config = dict(
    attn_scale=0.177,
    extras=['capped logits'],
    lr_head=0.00881,
    warmup_steps=200,
    train_tokens=93250000,
)
Each number is 128 + 32 x the weight over its row's rms, rounded and kept within 0 to 255. Layers, rows and columns count from 0. Numbers have three digits each. The size before them is the row's rms in percent of the matrix's.

# down: layer 2 MLP down (transposed), 384x96, rms 0.0764, rows 175-196, columns 0-95
# gate: layer 2 MLP gate, 384x96, rms 0.0762, rows 176-196, columns 0-95
# up: layer 2 MLP up, 384x96, rms 0.0764, rows 176-196, columns 0-95
down175 105:121129142112065111135109080115121099144127103190193208103136144105097146160170167114118092197112102138090176077127169130122134134139102070127063127156164074168167145136183153134161147066098080138134162125110107173089119136126178095138179093138090129165120095121131122114191129105138147143
gate176 097:078124118113155177116165141107109164071154150075128195142171094122119169107110159103097101150148146091112096137162146149094050151181171109112172130150149108092119167129131080118153182135050158094144154200082098162155136165106121130108128151091106144140134096102098177131098144175178115097
up176 105:126135179195056080122160094103121180080165162200158186137133122147223173128094152129144133119114120127146099155188145069157112086134128101102159111129105157113128115140158097127185142137110096106172150111108170103155156080091120105117114128115118148107154130080163085155125116147082123189
down176 095:131143171157102110128153123137144159105084134131125104200106171148140147085106047156147145137106122159130144109190157104137075137151114109159086121157138189139137132124142076129174155146166086078139058076108073075135096064089119175127115139136144072122142129200152095146176095157109104142
gate177 097:144106108119136109121069114140085155106122081091116129084137126113116150156171119071063073099075184175095079121155108162151132166147135122124128159142073083196108170115096085185102095168127107149147159167143112139098120098187115135143100102155134123101138078148174152100086173152114070178
up177 101:123098146178137146127157120154135127142141144192085177140142111096177115171100188108148113098069102181146061106154144128156077170084123107101079120140106110159174142145068100132092068154081133110169109143105119153132111155129166098118111102123108064155153143170183149101109089163118064076
down177 096:141114144110092124078087110118059141109152176131135103071089117127093106166159099104150110074104111090132165143102106114107105098131106146099140107079129110157189172115159115168158122169152158115120134112092157155087094162098121154117147074181213150109130127082172161148087133131101196045
gate178 096:118163117139096211166182159120171160122180131180082101138130137139118137163157175125131125097152075095190113159151185160076106161136170135069060139129125204090117086140113112150092180082132133147131136112111093138151102130163154136166114115128172118073151141134154133166109087139108155076
up178 104:164133129118133184198099073096166148120127115165128148115095181136161127117167084115089079117113159106166131140135152098152171074090096076155111126157088110146117128124127126110133129140115163076119156069088157118157159102175099099180148141122189142079143110185048067143119078088168125129
down178 101:079159098127096156135109140085110117091133180167145188156129083108172125085145082111163069156167114197150140114148144148167145075165117096159109146147116104191147134117153116122132185120138144133133158052150109161121135177080098111155146153117177079184112130076098120126137149055178107140
gate179 109:123140094150096157168140125134156124141214134073158121084143191064063108149165085173109145168124122141093154159117111159081097155097065075101102169150116175104142183162139132138164169095110141107080101124045099101162163144162127129115142140131107165127134108096106087102113146173150109128
up179 110:142119124126164098173160132112179160119137089070151158128129171139079140069143170101100098150181112121125178139198081157093085120054093070165153088160097156136095113166084158127088152149148102102111122069099133143126140134156164136088168139157185169103119137150102097084118084154089117101
down179 109:092182171135116107134143151076165150146115137169143115136148099153149151125110132113101103112105150108177126078154130114194149049125137200123147110141101132119146058160140185135106100113110165082162168159149132101096108221096140112183085116185107096136118090092151148116120152081066091136
gate180 104:127078138114116170124194098079132147118129134156169106146111142135147134130087077112163109135162143140140100162092153161190095121112104150148144171123127156129163135141126103089108191100132123091112152111112096124178093084087069137133132075161049191081177094143069174164182105162110096081
up180 104:115108194155126121117183145109084114153067089140113105176142107167133194170174145090143126124177120110112114174103157137166106174103154089081154085141144138102100191150060189102143110094115061134151089164094096114148135157122121096105149095145162135160109176083144095148181090114128167128
down180 108:113147156168169107090157162099117142146163157145161118153145145128117140147152107021141132141154172123086069122137092129153136133117161148155140083120180191074151096116156153089096106099131099126118148120113201165155088107146098140157121174114074121049111198176107135084174125137126166108
gate181 102:151093097066148134137125150089201194165082108120095095143107121075132147107147169138131127149166097199135129148130102140063083101050150117084177159088144109088122138110080180125147139122135115109137166098116181109095129165136156084068123145118114174113135139172080135072122133177127143105
up181 101:209074060160133139158089148128114084109123167182119096129181111054139120173152089111157115094150114090111127166142108161156126138115141100118106096119170111169190123171177157170123159121083119123135128112098044120132147150163173112120121119131109101088181084102085062134143134175135136118
down181 097:088129120128115075144117112187141092178125105184164087129128152118148150099175110091162099116127179122050166130124133146125199083110166134098123097123112167126107154062101132106173119162105142116146172148119093134117177131116116085151193105111103127127182221162166181107147158121103087108
gate182 100:145053108156133139123141149080126140169151155172157079093169108115125140145153120134097146137141144175188075173125138096080150131132100120177061139066171128045168115180073095100143147111151122103122107119091101129100148133121116138082132150147099101115098070082101112113128082168122185187
up182 108:064100121159147108106080197065141152135133147176175120113141089092134091115126190124132190176168174143174114181115141136116172146123119164148128111061186135117079099172109119114149091096187150114113159123174135114171162147104125154109083104160129135143102059122157117093111073139121130164
down182 105:087196161141165151149130175156182125137095191092082071129092129132112065127060118176139159117181148149117078093111059110071161127158102085105158101104136100146155095121101130110093098135121109117121151131123136090148114174174175096131106133129131175092092123124158136101073159145089171087
gate183 098:170116107133147092094150143109125150108115166129159092162172125123139154132102123105094103158086141159141131155132118080064125136147098137138067159091094144173102112132099134169188112121110047152093142179089141141161175144080097167156139164078105162160157154058114130050123082128115173058
up183 108:096145104151140086166116168158141091149161078116134087180112120138113154132137134163112122103113135124101172155179129063178171102152111164149137166101158069117081104125128114118188116153115064213204110180100142179107176151169145139146102140133104149096095105107133100093134126103061160158
down183 106:104171196189120096146136093176171162167164177083151116119116094168090103076084165106104137103144166144092192134155091093143117055135113167138114125139143133105029112131144162142113125139149112095175148157128078124099137130149136103161098143140173130106128076177127127143202130147090132113
gate184 097:129072154172120136139134094163114112138149151126170163200049120141137139167108118117141108178065145160166163085161197150071081172140141132135125157120155135140134131188177094123145103114123135130139122159087119102135059108160141096181139102169100170125153182152082155069150153130170116172
up184 107:103153137110094088150084099174184076130156118106102194134059106099172062077073147156211132141142051131099188071153124158112153121158126113137136150145128121137101110107157131095123097108163124125090109113156129104114083085137182136148177111157132101161131162144087130138138173085158096128
down184 097:067187085145198105149157160109156110079117141083059109107188131093111144065097110160138182115214088136084091110132075105128142089117151135093154130104110120118110162074089158086087153115136091126129144133141082135114142124104118148119133132094128122135111060144205093159102105112128151125
gate185 101:137116126113145097170172124113140098128134136088116142101192156073132108188225121201190178096150161150162094125091111139160127142086150125141066160116124155152151163109079147091102124137131130108100082147155139142113100149130182059144171159092122135170108145143109106187166164128167110086
up185 102:126180138094190060147132130079122180156145159094107116157147087127165112105172105175103177162116113135134163101060117130088156110156128181149128112126113085171131105133060167050078116126174160061097176123136133126110083126109154118178094139090107154127162139129134134150133154176129071110
down185 101:148156129106160120117147195109135188182086145145085116159155123138105131109096120097091189106092173131114114154081085160114121131181036147082151127116121132147157136101086104152099110143074137205118145112162141144081128113111187123083180108126150084128112187099144131093136157089173136072
gate186 103:157114108122138195148099107078093146170174120065117178130127148097167166121093116128140140173117105119129149124146092163154124077088174107097096112172068106168073138155172105112083098125091143115151123053110132148094090137122115077112181177065087117127169163091133113161077143180151136117
up186 098:153181115107088119125150178153145096139128150120130124055144083135145137133111115173121113134071072143178184126108090089092142093100096096113171126105121083117085090161168112119202182104120177145070140181102090140154103135100154179184146190115131108104103129138137137110173098107149189103
down186 095:092125073135154132101120151059099140164077129147132087104150139160117103085153106094100155151079150150098116155134191162146176136111087129130164150091173137143116153064131152172162135145149113133158112108179159132102190112144106154190080118042111147090149147197122119131121108119086097200
gate187 098:084072085188079205096108128155096136125221145141173098146123115107137123148161090168163118116133103151102169146088108120102136113093099138124092173089116134123168080159118103148094125118126134141088098195123054186164128111136141138155170147160111146096152137096122109124170194099102169155
up187 099:144132053165155132137093089105111109210165132116135140130151120037105075143166094186121125151147154170123113150160143167141180118096142132140056189171086180082082083133136128116176091136148111125126106124132114142054173118121123091151147119114089135089136092076141125172135132107146152144
down187 094:124124102160113123123129132140211099107090147109104080168107136132143109114159112088205195077091079092185130101148118127081151102161146116131115133114109148121114165043106151172115158120149111128099107157080091148144121132142190174093105110047158120094113148134112116156136128145069186176
gate188 097:070119098133081146124086165147104159097142138086140160134103106098125127119158083152068116092092104105144115075124128137178131117165091157116121108132144122103149124176148190119108145084158157087165163122081086171111132139214113092148178144125114115209114158156052144090146150097206141131
up188 093:114096138184083112144120136146106095129187121072137132116117098150178165108074106148059102144123081064105112115167137126118132089111141148130121095154186123166047095094133144174104150145201167133115146130103163154094109165148149164118146128111120129162081192104103117166082124071122194105
down188 097:123086102151155129165159119155162142125187179181082136167174090114141124161118126097199126145111149104097176137085190127108106165147127186143146090088125153119179111081167094141114090099080099157131108145199126101175157136047083071126124112125077103093106099133136111147142103108102099110
gate189 103:149102095118169129116147177117114178103093192114117089130157114095178137142110131123150144139118169138163136156152170112102056118137193093134129101156158110095151147127067142171142122090115116077112150171151144174071121116149162092184151202064174121160160086126153148082076097160164092122
up189 101:180105119165047125135138159167093118140100117161146110158075103156096135160164121130048095115139136078160139158143129124087182165151077159180099175146085125111110109145166101132085167127084097141120106149104151066099156083141120152102106085110120099133145174151125068118147140092131197188
down189 106:176107178116125133119174114135128137124068140162163143160117131118142166123182134116079180082109114127140086099129108064115065137136148138184090197110075156116137147180182063128155134162114122062083141131130144073121113095131160090150136175131160105163106169122123172167139127198136116081
gate190 102:117142146148109138098077148144098132153104073128124152106123096151138093146115106187101094193093166113103097129177118109159143140078158105188142098186126131120082173161159059115149154118104161153093142116081086175106096122159081068148138093136119127080136172128086162076122045165140093137
up190 100:161088122109146163175171167112090174066094078148117156151148182115139131138127067100128153191126121155178141093123168088163062106157126152131205136110117130173113113150136162124092113134065122143106159149126088139154166124085156188167134136113130141159073137177111131079122167111165158075
down190 099:075148128120178102105148123153165080165131158103091077099147129085107074169148085133128144078144145135100122137086172162127147186057181118170185093156194127059112125127089085109167089116121133137112107118099105123102119164164090087158110117139138170130088150136113115109145059090066122129
gate191 098:135074069165080168116121114089121160135092106073113067159115169084123117180140144153130122133141099160137126120114116097137130128141141119164128147152160169097145123170082118175107153200126068125111107137102119090173192140097104203087055189121130164102103088130122147099138156102118204132
up191 097:106145117109167088159118114118128072113172150101184140162089146102108098113178159147170154141166082128169155168153126157142119155075141125147151091165132122172119115134077140110162118213091134180125136112158176166138140050113134085209118122141079115133142107115189071089099147135132180144
down191 097:118108060146185132137126140108108136142135147131098100130171180129140066162208117129130148117169136095184138154120154162143172131120161175120138106139075156097128081146095134131103174162187098193090183112114164120137136072134082132078168125097138084124157094086169156119136150191098156077
gate192 102:173115188169133155074173122088092115115175110085143078150101142086137136179176157183144110114150151097142101103072176167145087121073135128068086088131149181096150164106155095179156110123119162101100120089170187182129097165127112103139133147114123105137157101112067137117194143125133126138
up192 104:117099147095144123140161128205154104082118135190162202111136121137144113108121084138082131158106128099108151108141092138109141152047101090204153167110117157163108120178121135084151132141139110091175111129102113125201121109130146106184113165049092143123159129154091115088051144168152130105
down192 100:128079127160140130087177117147179153103150125151170126142103123121148108122161209205172183160094115141108144125093144155115145088075123147124158170085089147115174184169105137166076120139094165134149112135108138161140094078097150128127102090071088108163064151089083149107169102175118120168
gate193 096:128133140118133139128087088164119085153090078147191167069089111100187128149132140124160147167116141142123072104107156142060132104120132116100099070076155103200150162165093087183095066158150135120088152134125118149140175161126128141092092158127081199141110193094131085125097136113110130100
up193 095:191159179120086088106083177116105182151140134141080114143156161142062184156094117145079140118128087141165156129088111056120117068102160162100156168085142111122144125126097102105226104143104108141145160106083148151175142110134126137130148140126159129138116145130138065158097078137192150104
down193 099:089147093194131142146163128192127102077109122126145124098077133039157121109120116126161151133137153109131095114090184128060137171072124108105165143115131122202133137150159151188064122147119130167070170163152146110070184141127138089101069103111143150089109129087108136113125097136081151146
gate194 095:136130096151136159094149165112133073152099140169058090155156106079065101194144141108144088047121138188117106154127144113098176146093071158176086149170192163127162123133112116154117144118088100145162120125140094131175143117138160100147108117139058084099113143132158102087139092150151181160
up194 098:102157128156097141152180126074101075102096139163124093093146164099081093178143124089106085117133104149072118136098117182157096110140109128154133135172121183067143155172132149134118112139092091159180100114135109128173141116073091137159185169102085079097105161149140166138147179200119122194
down194 097:193114108127119114166150113179133081155150066090148173165170113157100174118093150182119121173133074118157162161077120176138107112136182140151132134096145135109141121134091137106121157086124184079183164087172098087104192199123138106181095114149139093107124114142122156109080090121082131159
gate195 107:069073130192150064111118127162083106191151166171073120159102106140115124119140118134070108089171186085106093075094190150069094170128126123141090078131135108182134113147123148119138181160073134105159101124091125127171092116131109157099136105104076110138107177122143108108122092165161115130
up195 098:184138136132142116091163151126133161104064169114141066093137141075108063082162106091090153148112072143125213163150108101107098101066167133172143152141108138180149138167115121138108132143131144088076084120096141067128076142150147137216104108149146153126166082162128164129120131163138121119
down195 105:129143131066119114163114155167085153202146176166060103082109072145084130098144164123081152145177094149110134096096202111154131159182077151118162108118123140158164137157097122093152178180102136166146159126160174106125126147160063145115149101148081125134074152101153125098124110141077099141
gate196 104:147099125179108179090166100148118073135174122136087117144129116096149107152143062153083192149177122123108170159122159187108135114103045135078125100113060150103133135137130194093100156116123083090172065083148090122168091142151177142115143124128127117135164121138123103178133127176093130173
up196 100:089165115157066164065089106118157150122118133154131087187085142118059090125160133122115099095084143164143154102152161144173159120160046157154100149100140150111126084093077147160101090095131067086125114084152122127170150189145139125139118100180194142133129141090118143134126202119094120112
down196 097:141082094143137095194104146131121123130078102123158132136115190121137183125075095160132141110128134102129088121189095138139145194140153112083089080135079139114133107079117103108121126115142159133072196169081098128099082065067135163106134076146149081124042104141126120149159107117159162093